python train.py --n_layer=14 --d_model=128 --n_head=4 --n_kv_head=2 --head_dim=32 --d_mlp=512 --vocab_size=2423 --activation="silu" --norm="rmsnorm" --norm_place="pre" --norm_eps=1e-06 --positions="rope" --rope_base=3810.0 --rope_fraction=1.0 --qk_norm=false --attn_scale=0.177 --bias="qkv" --tie_embeddings=true --parallel_block=false --init="normal" --init_std_qkv=0.0475 --init_std_o=0.00898 --init_std_up=0.0475 --init_std_down=0.00449 --optimizer="soap_variant" --lr=0.00764 --beta1=0.95 --beta2=0.99 --weight_decay=0.12 --lr_head=0.00943 --grad_clip=2.0 --warmup_steps=200 --schedule="wsd" --decay_fraction=0.846 --decay_shape="linear" --final_lr_fraction=0.0 --batch_tokens=32768 --seq_len=256 --doc_mask=true --train_tokens=101000000 --steps=3083 --dataset="wikipedia_en"
Each number is 128 + 24 x the weight over its row's rms, rounded and kept within 0 to 255. Layers, rows and columns count from 0. Numbers have three digits each. The size before them is the row's rms in percent of the matrix's.

# down: layer 3 MLP down (transposed), 512x128, rms 0.134, rows 274-373, columns 64-127
# up: layer 3 MLP up, 512x128, rms 0.157, rows 275-374, columns 64-127
down274 110:106125121164112145140079150145137147131096109110155148134124154128102155140102142128109147139117142138114143131149133157131118086107107133142166153135081155080131149116086112142111101106177141
up275 088:133097063156120111129118132149147129126092101095122121121145152122112160168152137097116090127151174169082171122134138100110070106134152119169129122115144106148148075120107115095127134132111143
down275 086:150169137158130140134156114116140134127141111165163151148105138127122121130099106125120144126105142111134058137153112149100147168156160139139143183091129161118143152123116144136092120134155175
up276 095:128119141105121129124119151132154122101135156102104089111171124140107103139145141141149130138147112138155141160130150132093086153104147116148165141142114161127074136113121100148120152158111124
down276 094:126134126164156125103106129106116121083114093153162136123140126115134118156141148116127119138110125126073102160129103133147122103154076109127122070101110162117143166160145133140179108098170138
up277 092:164120112126083100112126149111146186159115091155156116140106093159111139130146174116120116124130155113063137140097124108086141159111118133119162134109119115107093171130130177095123163089158137
down277 090:119102130141166131180151152164128103094138121094148150130112093133172106120139099132150145134112073104146117142116124153153163075092108123117065099146120135143172079119089105156121139154114108
up278 090:116109142094101055126138125107112119126140112124138112162178116104145094124134168083112129129151109169124167176148110111125097107147118129097139131114138143145111127151180136136145135119132150
down278 099:105156154125186106125102080162135134143118119137164152138131133117132153172131131139101117117122153075122152151161138093130128080173125106109176161135142125093124089135154143140133083144114078
up279 081:107085119109173090109135121122122145116139068134118125116129142112106160130167147162094098134117103119123120117124143128142153213130136142122163093185157168126145128131100085144131129160132141
down279 082:100141104183087148119105098142155135143114186134163125143102140136128109138139124103141137154151142145124160149158123150085099127116147115132150179060145143131137136142122144108127105112143101
up280 104:100098131108115134183120124091142089120096177111164107145155125122109140111114154135080139164125127151144160097126126098111099114152156142140115167137116142105087107167115141100160140127115128
down280 121:157151117130186158129127092107142157122120108092173120176113084166118128153138160160132116149150140132165155110178139097157100145094122113128130137127102138114105139151159114130123116137128113
up281 078:154109134132131166140145166180157111094150148148138158114103141148084134148174113133075162099167132110121122166117160137124134155166136105141128090123132142098144100080135067100117133144120113
down281 082:108090086108140076139117113105108153164102156111141124129129146137148115082137079095160099187087097151111152107123113101139124128120136127109116142118128104196116138164125159140171177115129114
up282 080:101110123100148138149155115098128106115147131108108176087124097138153123134150102068156155104135110123160165144194145119152137178155152109131117109111110131132148197082116122126100106167117156
down282 085:164138123119110107159144164128142076115116155168125113144100152143108126091099176142084127131108142106124111135093167135100121164099126129133136152135112090099144113117125130168124144129107138
up283 095:165127103087126145136135146115131129141122128136145117137162100118108142155102136138135139144182082137136147132155133169135137155120132100144107109119143090100090122161192147165128131126191146
down283 097:106104090126158116147121122145102130090122122110130159139133137148108123151151111135153109110078150108119105126116118121119116086141086124110138123113152177092154122097078085107139157155092134
up284 110:116148125129192145119101133143166131103124141103156175117117134091114157146114146125152138132117128135142127157151107154145129138152124119127109122105108080100096144140095113088105114146141108
down284 105:115107080135132119140125143134106130136155101155127078156154131160095076095114112117120090076130134116150117159153132112110105160097123155095104166089118156102132124101139116091133127160188136
up285 121:130107136143130102148147174141135124134110139134161123096137131148181092097098161140149105110198145141116159108126176123060105101103116137089140137108112105168075109152113104124106122141154146
down285 100:127110148090074117174143120189143167130110090136156118140155112102088167133115109144102140151148126131086161112134138163143114114081113098184122154113080128150114145163115147138115118114141132
up286 096:134132130135125155107130149098113162082115183131054107138105116139164145129152145149141158118115135128113140141107123129132130122116099080118115141137128104106088110117144146147133188066116108
down286 088:136154132133086092142122101142116136162123095138168127089160133130135122069089117105150120135121138170121124149136162118093095133140102200107139113139098161167133140111094137122094137172131117
up287 092:127165158130096146130175154074109127119135157111140191103168121153164106170138114130107140110114143136130161153104120118128147158138146167142142131154108049146103139122123143153152125141113153
down287 105:093118091125147107147095086175119137144117148098142168125156134128136103131143114114089138121112106136142153129130140124159132169133126134128119072106139099164131120159085084116115088153121158
up288 092:089127125099104144149138138145144146174135130131135138148161117129110093084141106138145083109125132096110125155159144148156124165089129119117098121165135156126126109112157100157151134155162096
down288 101:102086141130120125169128134132174115084140106116149141085141100149110112140106103077124111163151137163102125117115077152155130088114135142166145131109118079102136155147099118130136138120105119
up289 091:121095150088134105157143122151110090117135100108140171135090158146113152139115160079149093145124067112136164126129110102110139091133141191103127127104100113095128108108117159122149128128167119
down289 098:101142144107127167086107151109119126117142111167166118108131089150156142139128130201120146140130149114141082122121131107133109147142125099120169131151098132123096144124124110140147120125096149
up290 087:111129172097128106151163138096104183133127117119132135120137119168144133162141125115122139120148099123118151122112124129132127079120108193125088074110139106152173124159131120136093135145132083
down290 097:118149076143147144113169150138148090097091145136094105123144085122116154143123124100132128137157152153133119144153125151103153117122190153142120155127152157099110103097108095091137125110126114
up291 078:118135145124170160086155149131127113169113108103084119115125131115098147132151141132149128127133161090151156125129162106160123118121125170101136089080125122104120112118143126145170140068126116
down291 081:098130115154075103172116171117163164085098148190108116129141138127135113146120142145110135130121079132087071121147162127109100144124129133141084149140173124119123160154106110114154109126131109
up292 107:136141127134153152139125121094112118098125149136092118149160124117127129107150146146182114092113119153152132139107086117156133058167115085060127139101161167112139149118142149127153132131149124
down292 100:138121133106132123106127121204112102150127096091113125112121160110155110143138132155134115123112124127135131112169162141113170148101149151150138122116048108121139095113096121134144099137133093
up293 107:123148141117126157128102098135166097121119122112105135094123159160129102122092129077109119112129132108098131111138175133127112135126120138140114130128132133126099144100163159106150169089150096
down293 104:138148109112139149153141126122121153142101144139147119190114166081104107124109096192092142189118119165107118102105146115061104128140132160125102144105107080133152181122145135105119137154151177
up294 105:150111090143128133130118092100098159156143136108134143097116103172126189153145128145100126117122144133182148156144173167138135089096137153129089099105107119140143102128145112138107118102121121
down294 106:159118141147129112143140080112108127156109120109151113119134127119146104184185129142116134154109150128154126171150164153155115156107167147142140131149124134145135115126115095151151150118157109
up295 101:133149143115123134166102142116110154120151090109153146162108068146148144127129186137132092154122173156190127161144106103124119141135149128121164172135124155152133136158114179119138121109121168
down295 103:160164140084125123135142156078171138162142159108157121158128123139150170129130118116093127159121145085123131131087168121084118125132107129145111119126110092161144154135066106092152169128151133
up296 096:110136135123068142084139187125161141138138154158157140107160112162177114104156141080090106127094133142151128139110114141166088128152101123108112109127095122153079124136107131109128141093150130
down296 099:120140159153137106143135114118087111094158191136099099165098140139131104167115116136092112159099151141152142108133127133095152191126139116153153138146147131113154107095061197155106100156160140
up297 093:138134106109132132119127151134129171136185108092097129107102138130140114098150122115116132115118157145156130140158150096123123155161138146099173160121110115141137127110157124137144112078109113
down297 106:151149146110130122152094132190129093101150138099157195108124156117150121124159137132136103119164096127142141095183112146126108123140132159105103122132138167136094101107145122107116165145179160
up298 127:085115128166085154102150112083121122165077128135140111154159126138115104150104151088165129121123094126090119077085151153144111173097157145152140152108143105127130148116189177156100113119111114
down298 099:167136119056162102148104091134124073084166131123095167151123158133144116133115086147108116125097161124126121162125093126121145097153105125116122081127142152106114135136157056075133090162147137
up299 145:128100128167110115132156134152148172169136092130163118096149164115072118126126160152151114100123117133112149131153142176115138146178144120129167092118143115088139103102092137114112099141118153
down299 140:152111140129119146136130131135156147147121085137175135109159126109097142105158131127146149096135096086128132115165137166129121113127131110102151121139162146119151124133097135062155087149128115
up300 090:132136116157142135150111110107094182155100135125153111104160159094101125119130133102117169132131101152146165117133169124098151086156124143130177085133072089125139130132114078121109122120109138
down300 098:169133098098156166113125137107171088086150113088126164149130114121128126131095084125145110156120149119106085129108141115122140127109110134086096134153160131099113151116146131124138175135132133
up301 105:147162102152117067132118152152126091133117144107163160158113118157093139071103098177154118076119146117149128128134113154142155115105114156104110095097101144129138162158096128139105131126144111
down301 116:156140157131124123149163145174120156157137190152120116185113085143139140113127146144124116088147127141131166123123150135109160149129123095109093099145157094158119127115167155134157148157136141
up302 107:120162111149121151103114097126109136141120125157141134141133124127107139090128149102059089111119127156159125134134121127140141153128119105099121105147089099090099084101094142097121105100171130
down302 108:119148114124090139097117150112100158103100110157112114154120081123105085111102132144105123124115136137141127146110137103126089108174142147108173122110104120132129152156140089143112132143132144
up303 103:118134125109112127136157107150084153174137172147182097135110121129107093093141120137109113131179088126113159109134118165156144172109101112142143124164115120147123142152123135098139109118139101
down303 112:150142163141133156150127119104133142157155132171136118124093134101082125126104081170116172117148122132111096120139093128127177180128160078103128109144131095120121140148105110142149084130108126
up304 102:163148142130113112116122110146132139093118120157147153196128107107131124165130101100146080133109173164134160092116152147122141112147128110145123133168157133152126139117072141166132112108114136
down304 110:125159117100171109137127132117153128111135132134128148131137149106113141137140088143114141167085112134136176114129144098132155165162137147104120075118118136141126101105141112106172155159106106
up305 084:127118070147143112105135141146131124173100126152176174110154082149090178111105115128160075119096132130123121107108129131122154142181070101143127113086159121111106114156075133098144143154110144
down305 088:128164172111161129131098111143133153094139133130085109168131185093101130113135121116153147134153126104105167138131171142086117123115194123129125165154119146118140093093161139155167141155117115
up306 104:142138156152194091147123175090122120156136186110139102147154138145129142150138099123138119177133136132138118120133133108151168139158092149129112125102114076069121149144156076110143129102116139
down306 102:142137137109092115139155104170136153110128145111121136123106147119125138131149162162123115110093111159141139122144111126121096113091159121057167124158154151134153130168143152092099128136175143
up307 095:119122113145119155147103136135145128137143108142078102159193109081150119117145122125139150091129105147143135106103090129177120106155099116106151070156062102069119119129142086134157134119131105
down307 092:158125120151130143095135154079108118136122113126162124111107161165102123150138163108085095137137134117086143139112175140116122149086128201150140137096156151124135122134100147110144096169104128
up308 098:143106132076144104116108136100149073163142114063179128144121128119095125142143109141124122179099117127115144151129106103114128124165113101187119114117129110118089090134120115107130116098119130
down308 088:130112155171097139152130130109084179098108131152084099125141129133136129114112115090114130087189136126130069140122124169104150119112122068149092148129127124114170118123161127158177095166115139
up309 099:098110150132104141143079119139123143150163117105136161154132145125139128131082148160121118125157111131155100190147129154153091190160093119110093133149111071159165121161141118130100118150131161
down309 099:169113106123146081108093160119087125136118133119153106104110108106119143121165096096153159119129110146154093101097138159116166113149117128113072169145143148153145072112102146136144163130148147
up310 091:139134170149111110174112143142126100088153179173129146145148147119151101152167166135147114131104152125140106154155146135119132150097126097145157108105122116153140131094170112142118177124166141
down310 090:099087115127188146122180133096145112135166131122154108103139131156142117116122151104121081104134127112138120047109117113132131152134111136185120189122172142096096100152113125154120096150135140
up311 090:158083127193154160154140097131151125113157126144103164104130109124154105179132119091152119080119097102166148126137145129092167120154158139139175112158118116154082188113125163136130159129099148
down311 096:099138141064138175114105168119127127158169118074158127119146138112160139098138113118147118139121138122134111184124137132145132125118154150108113125087130099115112121109107126118128129150118151
up312 088:162124173115119124113155089155140132130135136082127132128101090091103104126141097057109091122090129144134129148173121153131123137130113121137160130116157117085106143126143138084113157112133114
down312 084:140131094136138083144116118112169128135146108138123128117102140134136150112136162185131170143144150137102110122127167135077125132116115133149105153139121171159102097128135139145098109136106138
up313 105:109109086157130167120094104137109096137137131117141129145134127132171146148105137120152102150130111099130128145145151124082102083150128112076127162139102085147166146171139133141132150147121144
down313 112:163161143086150130116150103147081117154097096143134146125149119112100145112112121120085093117110163119127137156116086150177142109147124094104148123130124181142113107126167113148135159159143133
up314 093:119129154140181124105129099086107135155114151124147150162142111113102126149155150174170104160118126117117140152141124129087155166142124133089120136070133138094137146175145125153127118108142138
down314 098:133113099105140140138127134151127142176133150137096116084100131103142138130128055102103151147143135118135125149126164124134151100142124118134133073152131087149132119100126118129115166133102139
up315 101:132129120081137121106171165098120142132146165106154127129107148149141138153141113108142124156178089136140160129104137136110114160137108137140173163130109133146151126141140159098134083156137118
down315 105:098122143136106117111144108169149102141122129115126137118127093142159129188133116117091109149138159147119080099152098099102092136108139101196158083117136133118146150188140130149126145113108109
up316 091:110120135117175117084139119121107138129164117095105176130080119135147154111117160106123121131125123095131167095129145127161114130146134113140125086119128082077084141098128066146144112146107182
down316 096:108108162112118110128127114129155143103116110127178113135162114167145110140168094107147167101117110139119110118108117140134143136124107161100122123117134145144148150186128087129130137072162108
up317 107:144089155169091127144133107120134110121148107140126142093094137152155108098127129147088115127126096155098140135159123146168105164114115141155124148121079130153093134083093085161120123131124148
down317 105:106135135131126126107130146139092099128129104105123073141126172098104122094129142134107096133111117149121130130101128149099091116121124159144133139143129105206117112133116106091106139089102138
up318 092:096103148133107157155106132089119142113141139184122106118119145119141143127142153144120122094146155140110086129133172154086156140135143101110115110152132158180131130167158111122132186158167169
down318 108:144111104102142105150098161087119100178082115133126180081122101126090159095147171113133086101157098068160144140152123095142129151148165136100142105138109107147117114115118150121119146125117169
up319 146:124119146109133087116175105132165119090140158126124131139114105117128187115134130121119097122086083103167176123122138116147152133119129160111129141129153133158129186162115147123154113130126134
down319 132:140176165129119090126144129117146152093154140147099119160103087130086143143119148155146085132122127123139156150064143157115120130101105148134126157141125144137129134131128137162154163117161104
up320 100:104144062121136143139123105111126098136131143118116132125102146113150154138170109136098154124163145158157167102122137115134147107137147164128153124119090107107134119109102127171130149174157129
down320 100:086090112127129126121087137137118136097102110114148132140148104096136146109126151078176136077068139114108092166145134163143128125162108131102108124131141154122119132130124150125103154113132129
up321 112:135154125131115150138121107115130155156178107132110138143166137162160109036098138152154150136103129097101167119097105111120125165122123140131085136167087124098107111139125153096099177124145136
down321 096:160175100074105161118110146152153110127153083132115130140169116139134124131152136154099162100112115151145136143125104161139138091147098142126164110115119145137128128139111096172122118097118126
up322 084:139161163139094152115132097140121131146099196122151111122118131178135078085140112131111115121163147167067127134155116130106143127112128127104143149139156114114110115143161116149103126160139141
down322 098:163094118120122157094105100182101169092144130109134135107137122118128130134103126144146102132095129159171135167117127137137109117128151160101111133155141163143152094115134084134150098122120136
up323 111:107109132103070102169129134171128107149113087093138137181104117143117128120156098130101100097144115128162163106153113116109134114093131164106121094144100122100130159110122145129161131101143077
down323 112:095115157141118148123129078154092129113120100107091087141109165138101136120123149133129179135121133154120083116126105131120156140137129115166140117151137103110160122121181101134107120101145087
up324 102:116131099151122108147142128135134142144104124115136165099157147146159160135091122089095119177131136072127118131113102131095121108130158095130124138113144095127115132109150122117154163094151124
down324 105:151165149085138122132152129161118161156138112139160093181126152128149104149119188140121099138133107108139116152141139153180148153109150101131146071161103185131139127109118121131124136148163119
up325 094:111080117137153113112141114103118169131121138127109134125124133141130112140121128131125123094137118131116109143080145102121098075176134137068116131088126125157122125068082110093124132124139134
down325 093:106180117151123117164121138147085101131142149099123115130137095135115101110109073107138165164097158110153127135167143137139126161136105112147109135162132104126107113189132128121100139138086118
up326 103:160120143108126127117120109145140109186085168097136133147171176138128136157121113140137087108150105128144136118121114154143083142132163124129125141118095118101139111145079146146084147064136125
down326 106:136095157141165135096131065131104119149128160160103122149105125144115112088145139097138147141139098096152111154124105115138111095120121107129118123088089130110098129117143097114124162113168145
up327 087:105128115124146129123159094139134120113101151123148140160122132142096155127142160144118155075158148125097153124144088083141130120115143148101113117097088076121079106177134097106152162085173151
down327 094:118145133155116138122109108163105104105121125123118114101091113124157122120140141156134180101114099119119152140106121168132137114165128159134174138149160141111137158090151137106096154129132124
up328 088:096093142121129079141135135173132143121156118131093119096127114159113124136127138089143118100157144116158145150139125112104083150135101138112146150129155134154152094114149174102098145136122118
down328 076:154165095081120172133124125102147094159092135140146128136161141089128118123153112146099162154105087161095118150135147169107139128148124099149091107126082107108103158110116100170146106097141141
up329 094:107168111107118134135119158100135087139131153101117118143119121070175113078136160119150121164154102112146125141130107122131062086158126116148131143133123140144119167118113126125174135163128145
down329 104:147152142145154113123124103134165137156089120144147146114171138115109132166117135160075122119118134143098160106140134176128167156073113135091127110130163127143121119130156106105111114126142109
up330 098:070120122152137132102132116161098158116137148081114142130111101179116095095128131117141115104122107148097077189137119126101088154139143113144101141152152135137143176153152157115116191092139138
down330 097:136142090118141094154151175158137125128133125135141123149148108105105148155148127131155122109107133119111150140105112160174098078116128092131128125099104146124107096130081141076100122131145118
up331 097:132180070160123112118145165144135146108099136157165100124122076135101142109114152144183120140125152155111132129086129150123112106126129117141114144119111157097147150129107188168137124121125139
down331 089:151122196140109141136089142132122131121160121115111121134138154118117076120103110142100108095149110107120115157122124114123134124110174126087152156129106151135124126116112066098093122165102084
up332 081:107112115164105164090124141067162144139139087141128132094145127130134091109150135118107104123130116128129141125171135141096106106138119117152121081124068144122126180120164118093100137172093067
down332 090:140115141109149114147136126114098103094124187141125120145109119146147101122111130084159109157129138112130123133097160163175138140126178163174127136144134152114145105111112132139150132085131147
up333 096:098129150116149103105138124142156117154128118133150156119151125101129114162093145105160110104134121157103107089104105154100104107169113146105151135149116132134115115105075098149128156133115135
down333 098:180128128080145155137138130142090134119122180119086122132093121143133136157136086163072136173110143128141108190148134143130149136131141104170102138142104085122108122155171131124108106110144135
up334 089:109148150091102128190135082108177122108135132139134137128135139119147127110137105121143103112120128090126125161107144131120139129077151122134123085145142111085102130125126128174129174131116148
down334 093:102094121152138120093116149111127147171140150154114122141130198118133105089131143173114150111155133113134150115172142128124115131159126147129133120176129125145179123109132142069130138119120121
up335 097:137091098125111138160148150142158115134091146145115127136081145161161154125093146115099161140155128129179115161147127100113150109119124104158121142132084099127149147119129157133135134113121137
down335 096:133130139129161117112092106132131122075136075100133106103104116102104115128124116143174102124094147153120129145102110152141134147107077130116148118144104162108119160166133145146125134154105076
up336 101:104145139105094122154133065158164147106121147134146096132145178128149136107134107097131120119116104138112136121138163141159136101151154164141132109116127130102160142118149129126111119137168124
down336 086:146126127143148151081105157138135100092145113137109133139104106113130136178087088127138148138142122142107119185055109162135138133115096110123107174161137147120148124151147100142122122126096123
up337 094:165175117122159089169117128108107117123138166119141099142155118134088102125118141139126108124118129142129141129136144132181132120116132101105135117129092097129105073054114098127192131120135173
down337 093:133117152167127139098136133146121122138161100104117147108108120086133166162122115120113139131111125111146114106138115084069101149152106122145131169100163159154149150181132125151089122153095097
up338 114:167120171157125122142103136126123143130118148123085148139082111137108142097154146108151139113132119095120147134150102170143122159117140165122146121122111112139119116083108144100149127110138115
down338 114:097143147144165145117123126129178088118178140128114125132102109121144143127175094103143181117139126153082133137137103090123112132147079145133130137182104136162101183101082093120117143132153154
up339 115:167108118109095155133147123168097111117148183117160127140151154110090130107106113165075114126087147098169105128095153113129132167154153152144154094169144104131128125169147090133113164111172134
down339 112:141156134124122087089109135106111114123145095158152118139136103166124129128108151114173169181140132109159138137159151160070132149144162131129120121137118071112198152135126150111127176123150132
up340 089:148127143143158061144144122111106113153116088111154142099100134115142155123133145109170105062151150135117166152117157157093143124127111127102129109121100143157120187129093130105089143136124109
down340 092:105116141097128124115147145177091116123119165088085139183142152130117117134151113130108166168146150117113152135100106100151111133165117136110147121171140086109136101113154148146160124111123124
up341 139:150104098162059156123118166085099121139163151158110177109133090138172106107145146118125147079111156174096132131117160134129138114140083116133108126130105152160173129151137122096124095115122126
down341 114:125087115138140132129102114107133109133169105127139146094135186122143130116178093140154102179091136119120130106134071112114148086163103149119100116119184138090146167146143140091139140108114073
up342 099:151125133146112139165143123112097128160092109144101166121089131140063101126127180121135143115123137147088112104116124154167122139163130126081153111155169145168124124121128116130157145139118139
down342 109:134127129157150111133126143170123094129092123138104136141108123137162127147117093141144097115171107161144155132193127116147107150150105089084128127144194099129166090145150171129155165167143095
up343 098:134119093111119171095139111125111120148148078116145131160125129144096124147089118122137121119086154134168133141150125115141136149158111149094118110153133127127147105111129097112121115148078138
down343 090:121153135124143101164160155137118106129138111165108079071106129100113150112132144154137128132152138118088131155104089161166116108121161145126133128087133133132137140119129155136127144160166129
up344 108:136140147111146131101122148145152126167137119079165128200089144146159120155117108121130151168122158153100155126137124130139124184095153138129108119123146131158158176139123107118131121138138142
down344 106:143142096124122093162142149088113134132132128110142138069182150084111092134154117164106124129165085150169151106121131146135150121138123113106146139117117099117146114144118130129132119125121118
up345 089:124119114115121132138140171080101155114105139069112125165076116105123141134128110114175135132122119149091123149121160092127161135108165129142103097106133100136121132145118133111148080105114108
down345 094:111119171159096146121113150129149123114152107186145117119161110126152139142146121178082103110129129146081117110095137179146129103161064121131125139170116169097138123145111171129097153130146112
up346 130:104110102118107135197125089124130160151137120122111114106153133119116112098124130125110104131160109151157162125123171129094071127063131136124138124119111069162120171180151098081130160168139140
down346 110:107110123157114094124162120104147141132076118104086102129170124104108089134108101119116147146121132107120156167124144112070146119105116085154171141150121119136124130162124115120119141134153102
up347 118:125167113113113139127133132122145112144141170113094133109139128128090111142116117184135141104140107095142141145128149129137156161121136158152154163171136112151160106155135140135132097182122101
down347 107:117121133140125120154163109148124097131069108141113070106131117118126137141155102164157120105099153157108121126104113141103124114112118126159153170170089112128159122108111106124105150159141147
up348 079:153146137131143099135102124143089163147155133142118143156123086101089154085141164169165102122133169108170125099149150123091140111139120096087101119114116100146141149142137094146144142130133140
down348 085:164080118109130139105128108116129116126077091098139119123100163135176118141095135087159118111139130158125079093168103124101140153144084138132102145108146145140139091157143163132166095154125108
up349 088:120116175132109108112113118064103164106146182157131108138127118154161111119113128125147107145109156125093102176126122119141141148095167100115102178160107155125090144155143141077126139121147133
down349 078:127136095108142153150126105163130096172108056111097146149129153115099156130120137106087127106136136129140150109139131135099135111122111126138161103111159090111148129098107133154093096157137130
up350 113:094147143158150121131131167135125159126108108142136140130162105112173104117170097112127100123137081117134109167117174109120117143139140130120175156134091113113137104144116120119126121197111108
down350 118:142148143122146139118148091148155164170150143138151117113144133159070177106127165122096154131141128108138178113134090121140120175122137141138147105147113090140146075147141140143127148124110130
up351 103:149132111101105139117113139158130101110081118116130145127135132107170129118158113145125142106142120158145165096133148139150143115146115147142133106093098108167099066144138103125112122113110152
down351 095:129101087147144113140131120096102120122143134115134124149135085136107128143111134108123101103133131163100094111173107109109127181067132149100101137133111104094135161152106126134112166132129143
up352 081:129167113110104123089136087133128169136112102111177131140096127117111155140109138104133135106120107107144137145105107152127122154071084089126111120142129112179139142119138085153114136110131148
down352 091:110091152174132159171145154119082097096157108118130131105150107152163150151094090120159102116109124133127116146153122142129129116147142128107156147139152135118155126100115161139167110123096092
up353 089:143122120154132169163141134114143165166140158143151098140159096123136119128138129138143138149111135131109158097143134183109132137134139135168121106143085121117133124143099106158184129140099123
down353 087:139098123114123131121129099133105122116154140120095175118100144163141126143121146100122144147125104106137093173156109087147111115170111123053143136105164147140146138139150120112128143107193169
up354 081:124098083119169132135112123145165067139122130125091132132149101157163141143141128100100122143113099100109139126143112120112121087130091114143132128129176133134131148201102134098134104146132128
down354 075:126176184127097099120133132132107155115131141141144093153131157069114149125110160161143127098165143109145128143136172103144065187120132119120118136102069083132134141098124145147099126148109195
up355 103:136140111107140157143117094169178121150146096139135097176122107124118139110125114114114125166140117091194130097087100086106101124136074135145070100123124107157093134109128142171088108125080155
down355 087:140103115125138108121141168136086109105108112131103139102133134123123122127134104167133143138127120104108089089164142169142158150069141133121130152171137172106144174156082121083138095128146124
up356 104:144124121145111170161165149141152102127111098169137130135105135148180129167099141100136085135120103145140143112166119142122126117128085122096088121129150066110114159169163131132155167097128130
down356 098:105128137070126120106133154101142166107153164145138141131120130117106124132137124198131156143122142146140100136115129129128144162100137168165163122173143184126142087126055126147124111120135102
up357 096:149159152123150131132095159096148133087073135107122134116167147141114100141124154128142154122159156155095163130127121141140089114105116140125159131090123077097060111123158126139115177154116101
down357 109:148132156112096080087144117125142144150137201145154144115159139135148104126174125140123152123136142116153154122125104138108147103133113127144143101092167158159114118144116101135104170123147152
up358 098:143120144128145093131146146154094185096152111129145163048165145139123096123124119096119113160123137076140129117148157147142170120150128092069164114118120143128090138082131185137131124141163118
down358 097:150121124156140099089117136157174129194148116104131118117081148163126126154131142141124116153178159168086114137113114093117129109126147127171107131091154146157119128174147109118091138170127140
up359 094:134079113168189132117118127159124093095109124128114138155124114107162148154129153095106098151160158138123132095128161142176134100126089110126122107110163133197102116140113129139112120125035145
down359 093:070139107128084136131113129132104161080125142122132129122114153116105142128077115154125176076116079163142132149145120120115170092113133139125130097122084096117165131105147111144109175108102100
up360 155:079103131111127117117085114152125136136130172065141109129161140126139129128134145134148121105107129115122132124134113140109131094181092163141144153170148118148114122129099144141131102076114139
down360 120:111129119118114127136148107145131150087073131127142113168134153104138095149121161138135121186139175120105128172106136093101127141121090113109146116138089109112156119132076140137109144088143134
up361 094:112133164179141086130124085185123132122149152095160146068143133115156079114158127109125149146092139140117132119129112136136110141126096102124145120141112159149097160125081139094119145121129148
down361 092:118124092108150138121143153107124134117148119161104159124176094154128123149137095116148145102164116134079127179105155086133124112148140134114109129129163125131128119096116142139121163177168127
up362 094:120173147100109100124137140166115172143121113175139111132114105093145124118161160163112102092125130116128126111144121154133128127116150155055114144094126121132117159093120096121140114140128088
down362 101:086131111164122144123136130088164154098112112086119062127147112145109117130098080124159175111143149118148127153149162121142147161109131095165159099155138180075164081114131135124107128111107129
up363 086:129175116114150118166175142145099137109123130088180107097127132120108129077122140148093101151099091197115163124132161153108144122141150151105138113136098125100130111135128120099140164128130148
down363 084:141103121152118092103097118127134117109120151150089144148101112153166144149134162137164133116158178102162056174127095116126104171184097138137103137137136143132136105123129134136126098126114134
up364 099:144108133113105118079153100103143111216111133113112154134150155128125110161131137127140125150134167168154151106114101155123095141150143103125152142126165083162116121142118094141116104125109169
down364 116:148110112121118113117170072145120118129118146116111103117100164158139144165140143105155171085173123163160099103110150115110105163102142072134131100141157064145109115158170147102144089121143182
up365 087:136130136144123141123097144090122093138139161110088136151114153084154129144126110114135156097122131093147149165132155137157134110195118111126152129128107128131126147135103058079089113128136132
down365 090:128143129098144128110134105174132150102127121125148148148155111140103148122144144120092082144115151173115108101118114130100115134102115153126089151146140125125141120118088168139170138141115143
up366 108:122136136160123132108108141151143095149149136111164190145126147129143144125119095142101124143114124120086118129135129077103097148149142127137127144123109136100140170146151149138098174118122145
down366 105:133125159137108109171126119105135157135116107098143094074145129096136092132154114133152119123125134159131106139148138112115128145151120143146081125143143160126110083141149101143126123097136148
up367 087:155134135108110101130126137159150154118177090128122140158104160103124138119135134126160072154113147133127106161137116126129095116169153184124095065105096112134150115132114115142106129107145155
down367 088:107117108103130179113144096102135121087136118103110114129151115190131115084129099152122172132117111129119109123136151131180142167118113121127102135118098156171136132114148095115175132108113092
up368 105:134154160156138124106155117143154152133123135108130141154108148116142174120140165089146134135178122165142164120119128149096075114073201105132114133101132104153155143138110127165132113129089136
down368 100:142164143152122128112163148119129133128146113142123170119129180129136087115098129125139134153168157145089101157141140116139156101141131117108139109149153194124097182169109150093132138163128140
up369 115:110099080108105148089132120156152114132120158114140138135092101155125094093136119111087156106120077112154123147142103115133140137104152127177124113161112115130149142154120133101142150128159132
down369 112:106119113134121123096095105156125167130143099142082149124116116136113182161120117124114130118120089155142148145170117104075093151136122088162168104117131075163154106134115138137168122139138133
up370 148:109096130173110159100120152103107116158170114105108165099116137134172123142180100103127150126130111149146139077172123138116123081153082147120159141106119101153160160170136117112113082119113117
down370 108:128096096101138132108108099147103149126150111138077151131146120100089129137113108134136151129115172153139098143142123108138139148160111147091104131101129196144136158149113141131137118129139117
up371 079:135095103162093113115087133127102101137136130127169164160141108098094161127151123167147126147088118152107121119155114110145166125160103087154100110098130114126139114121152085137111122086135161
down371 081:116138108146148121151118138148153142090155139174122146102137174112162137083165098157112106122147088099159121168155149128089160144112128130118116131140120133175114123159178156146126113117153124
up372 117:154110078144109143134127141110110126131112115110144104113152139175150165115123176132137132173104161098109113140116149186121095114103114147146154151150134144133099146116100129142136114092115167
down372 107:143149094183088175176161169175113132130124136139147139161159115076159128115122148156108112139093066129141151130119162142132172090097142123120139136106118124092083148115118117153128126130097121
up373 104:132131119130112145169161121139126149163155095149115136134108139165143111141095085129108086138098125140135088143134131110102124124131100129149120134135159151123119107178126096097114136127129140
down373 105:112138161148122151123107140164173149078135141155138136101129179106141151105157115130126158122107135165098154116144125128146141146126182104099138122113110152125091189100102161198119125121148158
up374 096:111155134135114134142113127135155161099106191171125119070127079138136164128105132121150083122152194114100132149126163134113151148125141153118109145143127165147100112160102103064136157132105165